Weights of a small transformer language model: 13 layers.
Each number is 128 + 24 x the weight over its row's rms, rounded and kept within 0 to 255. Layers, rows and columns count from 0. Numbers have three digits each. The size before them is the row's rms in percent of the matrix's.

# layer 7 MLP up, 1216x448, rms 0.0764, rows 481-500, columns 112-223
104:114144119118152079148120135128140114075112090173105121146108128100175146137060126144147116159128124082140127084162114147122112095152130131129064075140162129121135138099155123147056160149111129139117156166182151141127125127154128100148133111112148137126160123123119135134122171176158168124136137160116150136080155102133125118122129170133
098:147116105111164129141120100087109131158177187133104147158104102120128125112148113089138126076123147126141161117130118151107127160088098143110157069152132115115125141129149194092117110152139124124105135094150164119096125117132091083123133114081146153111134136145122090151172115153132120143095119109105122096149117148164131109158148129115
099:141125092097166104136097156088158171135121152110092118143136127115130161117161088059126159130112143116132119166103091095168081085121202103138079158134134107126128161155115148131112150109132140126155115160115136144123174130125146154181110147169131124169174113121118124147109133164133105123108152101126145150095142089142099126128125154084
101:146098139161111154112168146170123150185116107157123066118100148102153139131123140112133126152165144150138156139088041138113162132117116120146170128173125097169159145142112125128100160107149108127125148158111145088093144111140115104120087095101170119138128104163095153106117141124123131145096183165134101147083164160131150054137133111158
097:129126061108130128111122110164106131171130185127170130144156161084126118121144165140138126150120128116143138107107116102109082138094097117191063130107139133174103137159136125097095147137115152145145132087145175158102105143142120123123182166102109079094162138147123158113111137145124112145163193147167117126110083136120071120083150123126
105:108091121155145110126138081140104111136149133156148114155105125090148106134108106136149130136136127107132162119153108132149136160093164113112085129153108168168119137155153128125131118147154113129085112152076110121125112145121155114119098152138110147090102147163161119116156143151146076116079097137150138111149100125135155113147109154098
103:113151097166117136105145129072108140133151062118099112129142120127116137132124124145147171138112086123079117132161110081115158140139098151128140148150108107121141156107144120150084127114146110189172131107137092180163103116117127152130164158139147138113116098123148106112118124109089087134128128140128152128118141093117153155105100122117
104:146145125108178139149107166097132131102122163141143095130128134122141134133099134110201128107120116164127116100138140127156148149127129085157124076162129125145126071116117170090159130085112114113134150143087120160110121104127138092125149146176157156115099132145131123136127109093147098164122106148115119120101124101108130123127075156148
101:105138114114141138122130135174105115145099141117074179147101133128167159097140135087157136106158109111170120122152135114110094178101123118090121123112109126130150115171144155060130147144158114153116129132154145081139084140095147175133163098117137126104121134157133161115102195111128166081144134129105119144137130137119056129161139132119
100:157115092111146154151132133145088145115130129105113129151111123133174150113185140106117157122099114211162120140142141086138116123111140145162121141133099121101145102143123141156141155064131133131152125113072186096156157117115100179133132144156119107107098152129129091124149124130123108124149080121112133137147140154132108125137140148133
099:138133120109133163120159084118137108128135153175146101146085053109160107147161131121135162129161131115096152120153105105112101093130151140163081095099153148152130160116114124137149084138103093112128109163079099135123122145118139098149133128204146093077138128115093131131114130138143135142126129142124106125110140099141109107094130120093
101:124135098099118157080160154155184110106087085083142124103129123164109096165155161109122109130116183122102144178177157117094158116107137112105098093135142126108161137152079135120112123149145122100138140156125117134106124134136132137140106149148114094109116133136124142126162101171123084122091186153139124117173136145152139128091128146129
102:127113102144153122140165135084134129080106082154161106112113133152116118108110130126094105148133152169135159107113114147156144130114134146130139151125075136110104128126132094165086089149166163121128129141102172156093136093138131138146127142100148126139117145091162142161131116119136116163169143128147155114135101119100122127123116138129
099:132120109107133113148094139114148137188143111091148135102085097127099153119111150100165146101130173179091153085140115119138114142142136109130112124123152137145126121121099135127081088165091108105130113100090128158093148139131074149160143119112120091139110148189147102142119152146109140190128162177160114124138103096137121124126157100138
100:108101137137103106136076124146081134122113112164150081147142139121141141149103144149106133142114145172082080127133155119114127120134109147143078102115105136130154094128124132088108170150086123104085131107161127130099118162092120153114152151095099154108073092138126121084103148163115152169081113126131138137120121175118156148172128121086
099:130115129132136110175111124116090161155126138129124190098136138136140113156120181115108129118103139125146143140110101137096145105155155120212137163143161105135129093100111159146129082125134165133127170134121122114196077137189101179075133124132098117075154108130123149123099144121101133128115147102063098107115138095144112139128132094112
104:107145153141111081109123166146129137106109143114096150092101129106169125106121131139088126124148096145089146154126107107133131148126122129113128102075090118140116110102144135127112114144110108109103164129113151114098089140098167126062135093175093141077121146150135135073114138078110130131131117124169145107103119092168116143118111164128
101:131121104108173143089160180180122142127047104111141186153128116152171092123074133130123110105105145103116166091133123133138182146143147096103147137105117109162130123151136097119145150148162119134153149097149190113135129133136152116118142140094108122150162125098117103108141103128101154108159095132096144139122134130111157136141118110110
099:159162118160109151117164096137143122116138109115078114157107103136124057125139122091112122111129148147128141118131087159151100129111129174150140114144129139120151117120127137128127149113086147085100176070083089135136182106135125143116120136108153154136149109179110131139149145128109146083138118102161145091145090158110114132158165150140
102:117136122125077135168127145160112150129144121156132113149137159093132142107137102134138078122160129099126127097098143098047123162129111095157126139150108112162112120067147118149183140141124156152183110178114103140103128121090105159167148099111084139116107090125150105103151110101126099093133194083131156091089150144117143112100139138164
# layer 7 MLP down (transposed), 1216x448, rms 0.0422, rows 481-499, columns 112-223
100:097126140173125109085156162164091084129136133143128170117147170126123172109124088118072151119152084138128166120137169125151106103146132126106100112118144134117119135145142127138109150141120122153113140148152151133095157154119119129131106129111133102107092109120095124103099124156148144122130111147126110160165130213133160143096117143080
102:152139150154132127135084108157140118137130100141152117085151152117132106157109145107147138127156130088147131152101145102167121105147131121080123097146117129124108164129133145100096103139160144107153124112121106137122170188128128112097130055114121115149132112132116128156096156126097138125147126122118116110138101149114125129140100103090
098:125116111101134115163106126144114079104165148088096070148143143151123145143107104118118137116127143150121143093163133096133109158126135116124135156158109130129126121125116149101137123136106124125170164102103111080110156131150099170110121080110149183136126149118150143136144132131161156118126131111119155106085141140068173109132120131149
099:113150145122126182145139125153116097123115125099120166125122119083145155111148092095120097104187129123127130086117103122115131127123128101081122103156103117136144142050162160134124120111117108090112123154144101156104150131093139108136119071115113165078137121147167101125153080142157151157106124105073087130130133124115095068111099122146
097:130142119106099141120128144097140139151108124114090119138133138140107131180113157115125127178126142108129132109126132166139133096162129117163143148112120159099129148169114100134160157091084136083120179143132123088127116153108140118121171110151149168184120140111148136111115119129141127129152154123148125124154131152124099101130113141142
104:165135082110132087118126099068132117110173152178145104131119099127103123082094150127170146120156099142124111189140142140116117108131157141105143143125136119092160158111095132121136060099140142116128104126132124099152148109139132088173105148101119133152131124107110163101133127134128122137111179104106155145121163146140109153108093118128
101:114122066116138144094126111150122142137131097135150098116153148130172150121131121108138141099177117131191168165116106120120166121133169087133106145103113127094168121141098089160138107195149079164105118086119117092120142152130127094117100176156113113104161128111129160150125106143140102130117157162113156107172132101103198156138117104126
099:107065114133175138081118130121163142127120130124103108129111135115123142142141128107148137112121146147172105136133149183103153133152158136081111120134132150159118134147162154117153109110116102156122141115166157101105134146096119134195195108137132111142163118104099151173118113108121138195103165126081162123153145090107161108154132140101
103:142116132158137141150085131086131107082121087094105116157141127154187156174141134114120135129087102123158141139136091176089129118113134137108117103137098138146127115110112188153153131128083158123137170082151123081179146127132114120102108081106139159188112167125170131114172116117141078141159111171158096122197125132129130135126108074128
100:164074095107126088138092125125116098108137152132119161112146145135108162082126146098127143121126147123124094136125094126112150123108102129141155141118108095153123163137156179155118155128126099141113129100109142085111064116150093130076142092113133108124182098166145138123108133072170100128134067146134089089164152104127141111150127150140
099:136115094105166111166116140099121138131086098104144090152083145110149086143155153137119124155098120099133142113115147131120133163135133125103111142171140109129137107152150139140141147100130148138124139160166147116153153126144140137159178164090126095143157172111113074120117099151121117139133162122128165169117103111129157175090114139146
102:128085138172148108144079144165113097129142117101124162135130098128125105142093112155177112115136142092137091135108129153108150120140123146123106104110074115122137127135130162113128125113160130099127143141093085124133164138116115136147125120146123101119158135134127175160132117176114102134104130134166097167164187138161137145123112160117
100:150095096112131135155142120148103096117144136144094101070119114151113144163162136151125168138077157100140168155133138161182173147149172112132131110107112123097126165120166145113108151142096121117107146118087148094097152106156165086131141141127110095114116091139148092158123169139140136074091144119142140127092150134137137151136174154179
099:152124100129089119148160089145106130120054127141120122108126123127077113132142151156151159103153095171120174129082108132104154127094128117130142140167159134122102178153140149128125113136119129123158143174131134136110180134104123120129118130101204072076149156101135086140161137116102116108121138139125118157130128135119086147154135087054
097:163126134107102122173071110103148128140098134151113043106097100089143105125112152145070123087072135147098077080141133104118147104113141142156106125114111102144119166115105169133139142086134159124133134103143119116149130152158075163117132133107116164138106122134136112165157117103142144164067102153132118113105135072127100122107105127111
097:140142042105107106174139139108136129132123096168135163117132146116105116119136121125096162128122159142154153145110120109130103095132128162111156110126179113123150179149195144149167091136088117120105127105098146127122092113143136125150108133134117100170152098097142152124127148164140123111134129116127108077123158143142068126111132105142
100:109112141163101099135129112118157106074145157135128104116093149132112145141132133128158145159148158188115123131150151154137129139098141115120160126136115077119123106110088158104098111080108123118135131152118135099103113123124145103102122151170149116080121116138111160139132109130083110106119122136159109125097127116140164103117118133122
102:152160158127171112082100152125136127118122090133110150122079160123110104137101165134151122129101129150131132114114113142082110084136101126144165121157114121124134096086118143130148122144114089162126074092137113158118106098141129115120096139129157147089107127101170131153141086137126175102085114109119119093120139164160106101138131127133
099:159128131128135123114104139144101137119078101132106129121137123124101136151146124132115118079144118092125136132137122101153094164137103076120108140168116102111141119114140135119141112125101165133100151098110124096092119104136117156122120126138134119144092141095145137114073159119062139139111153145088154122195139137131136123118191175120
# layer 7 MLP gate, 1216x448, rms 0.0708, rows 482-500, columns 112-223
098:110142108094159147123108125157089123152087167173142123111155073117164163114145122124153118130136157149121109120143128094117121181096153125113159147121109156095142123089113109095091114156115135099101135131142116133124116136109153139169177063154137095158119153092110124143080098111139127112140179068151139165086119170161153096145159104117
099:136105119137126108081121065125154122101143115101137103117134138161108174082135164103089111181153125122143137121163098151135128150164111152145139114149147148122134103153114139136153094126136130095154172087093116136068117122130133129070140130117086137124114145115167143154121108131151139129083170164120108134123115132116130155107125142111
096:145126143164095072127112138105126113175097112161157150146107143134149160145139079110163125098128156136103120135092151080131116127136115118122089183095155165152109155145095087136151117055116128153100104177118096144130104075132115084113106123109147151184109111138158160119127161104154148152141081164138087113135124133129118137118130165111
094:096150117136131083144155127115119140102080074115117158107095131119175107110131094156103123147129127178120098166124128182140137111150114144132077123111115127143131134170116095089150099186122129107119143096099093127132127152121161157138127150133139185147099105137121150155120126125156135107139159146169138134116125137100116132115144130121
104:151117119112101103118160125144144080189096152119139133160153129161154120108141120094098096114122135122127110117144099142087126138111102123102166128113128122135138110099106139145116136122136143072119145148136098157144157110119126127138110091100163094148130136140165109103153134148105119142123111115116082096150106139142152091151142144072
101:132120156107116142142131122108142178147117112130134112158147141127082151089136121191094100178145155118114085139116152130074131153089095138145189107086142073120137129142097112116167147127141143100140130137147109124128123121153089160132149140128104097109121129106075145087087133130150077135124103152120155154117155147144162111116106098086
098:127101105126155176087175131106158157148128133115154136118093104115124113137147157089107124125149108165101111125123133147127160133168149118128146145097104103113090109081123141134122162109116113119135163102102148123144154118128114079160158115148084127100127141138150137131131138074118135127136130152090129112069119119128136158098149118130
104:129169142119144105105129133130131099099135143154134153090151132088147120149130107123122121088148152093133145120128185123090135134100122140131100149089126113141175110125137129135158186112120138147125096081168127109130101154147085129164122131131144156081152135071147128128126138096165140140104152155155093105130069134177139105067106088124
102:120167142143164115124110180084123128156134116114116095122129085115104084150110115171111165118129178160097125142136163150151128114115118129100116110141145116120149138131100100107116131151121133108154167159161140134111139122127176106128130147112152110133095104127101143125138162169117149114125120140088100129194111153122114172164107142130
102:152113115095119085133140130145104137144108093145152109062100097150174121134135146124140117132115136154122124143144114161140130141126144146125115155135087136129127087125113140155135141146108118131162138156113131164127080122074176138124140109125112133153132100132116173139143094143130100118110069145062124113170147134094114156113107111116
099:101116148101135071114096117102118167133123118127155139091111098106124124122097104163120119129102148101113118124095080126104121125154138129102159164098141133139128117120087078119141104116151147138129114152166132116102105114096155154106108149130146117095103167145138134069133126164146158129098122088130103123130101121147142148114138151169
105:149131161126135121088158160153152117147122154062114088170132128100147146113102151103142114132147140159158158100125135084080109136111094105126116142126171114130113124095108160117123139171132127105103110134112116147129127146111106148109093123148176144138166105137131139164123131137110201137139135122064133135141140141137157125142120149101
101:095131130080144195134087123118148083165159127113105098133146184096134152123151115109140138102123146135115194141119115100131154124137112156154121137113149109069144189113138124165133120123104112135145115118155100137094153133155121123092186149135112099113130165101118123108130147108173150141073131125136133096141134086151081140128149102115
102:131151152100144133113103139091154134106168136137113143140113143121164168112161133101092119135121115130140155108151144138164103151121099119151132122126162147100159144121080144164157149132119122109120102138114118122112121145143119143079128116111150150123109137088126138155139173103162152135152117151119156159121161127078105131143127145158
099:175139088120133140083114147130100112136124152129134111125128119131139107171123146155141093121133142127101125148076112115149146145125140115112130158143145110151146186107174127150155120098084132093101140115081139110164123104113147141094145130123115129158130085107154117127106110127096107176142077156134130143149115100126070147119102133135
102:124151131121150166135106103129129140175125115130166111193118103122101123097168082152132144089156135149171149100135131130115091115136144154150108128103138137124144141116121129141121137135111104155093131153162121132126131135153068145135099114121116107166157141111109136135127150169112151129109097145093133150155133145104153123146127089102
101:105090100145155106117149149137120102148132130112126101148109153119104162128076120155103110123136103148114126129125113138149125091145123153120135085124090134102121158076148136146097172113119123113134143105093096104135114108111133158101123115097122123164105169086114125117149113121109177090117113133119150121121114108096084124132137127138
099:145171149110088132108129107116120094145136117137113110147139126129088118084131177148147121124097121087152128115101136106139140134127181139117124102179157145142113113154113138132123075105104119133136128089131127104107106112118126126125114100134155111115135123154150117137158133127165119163145133107140107157114114112107101153123107149152
103:103123121134088144114132096064108147100138132124154121159110139113165176128112142150152110128119155094109129169136152123082087112100151097156147138136139130159130108118133140143142126098130096135087108167084156152141167099133150101138152152148106148159120094111120117097156160167137169094097118146103108092124180123144120090160129109142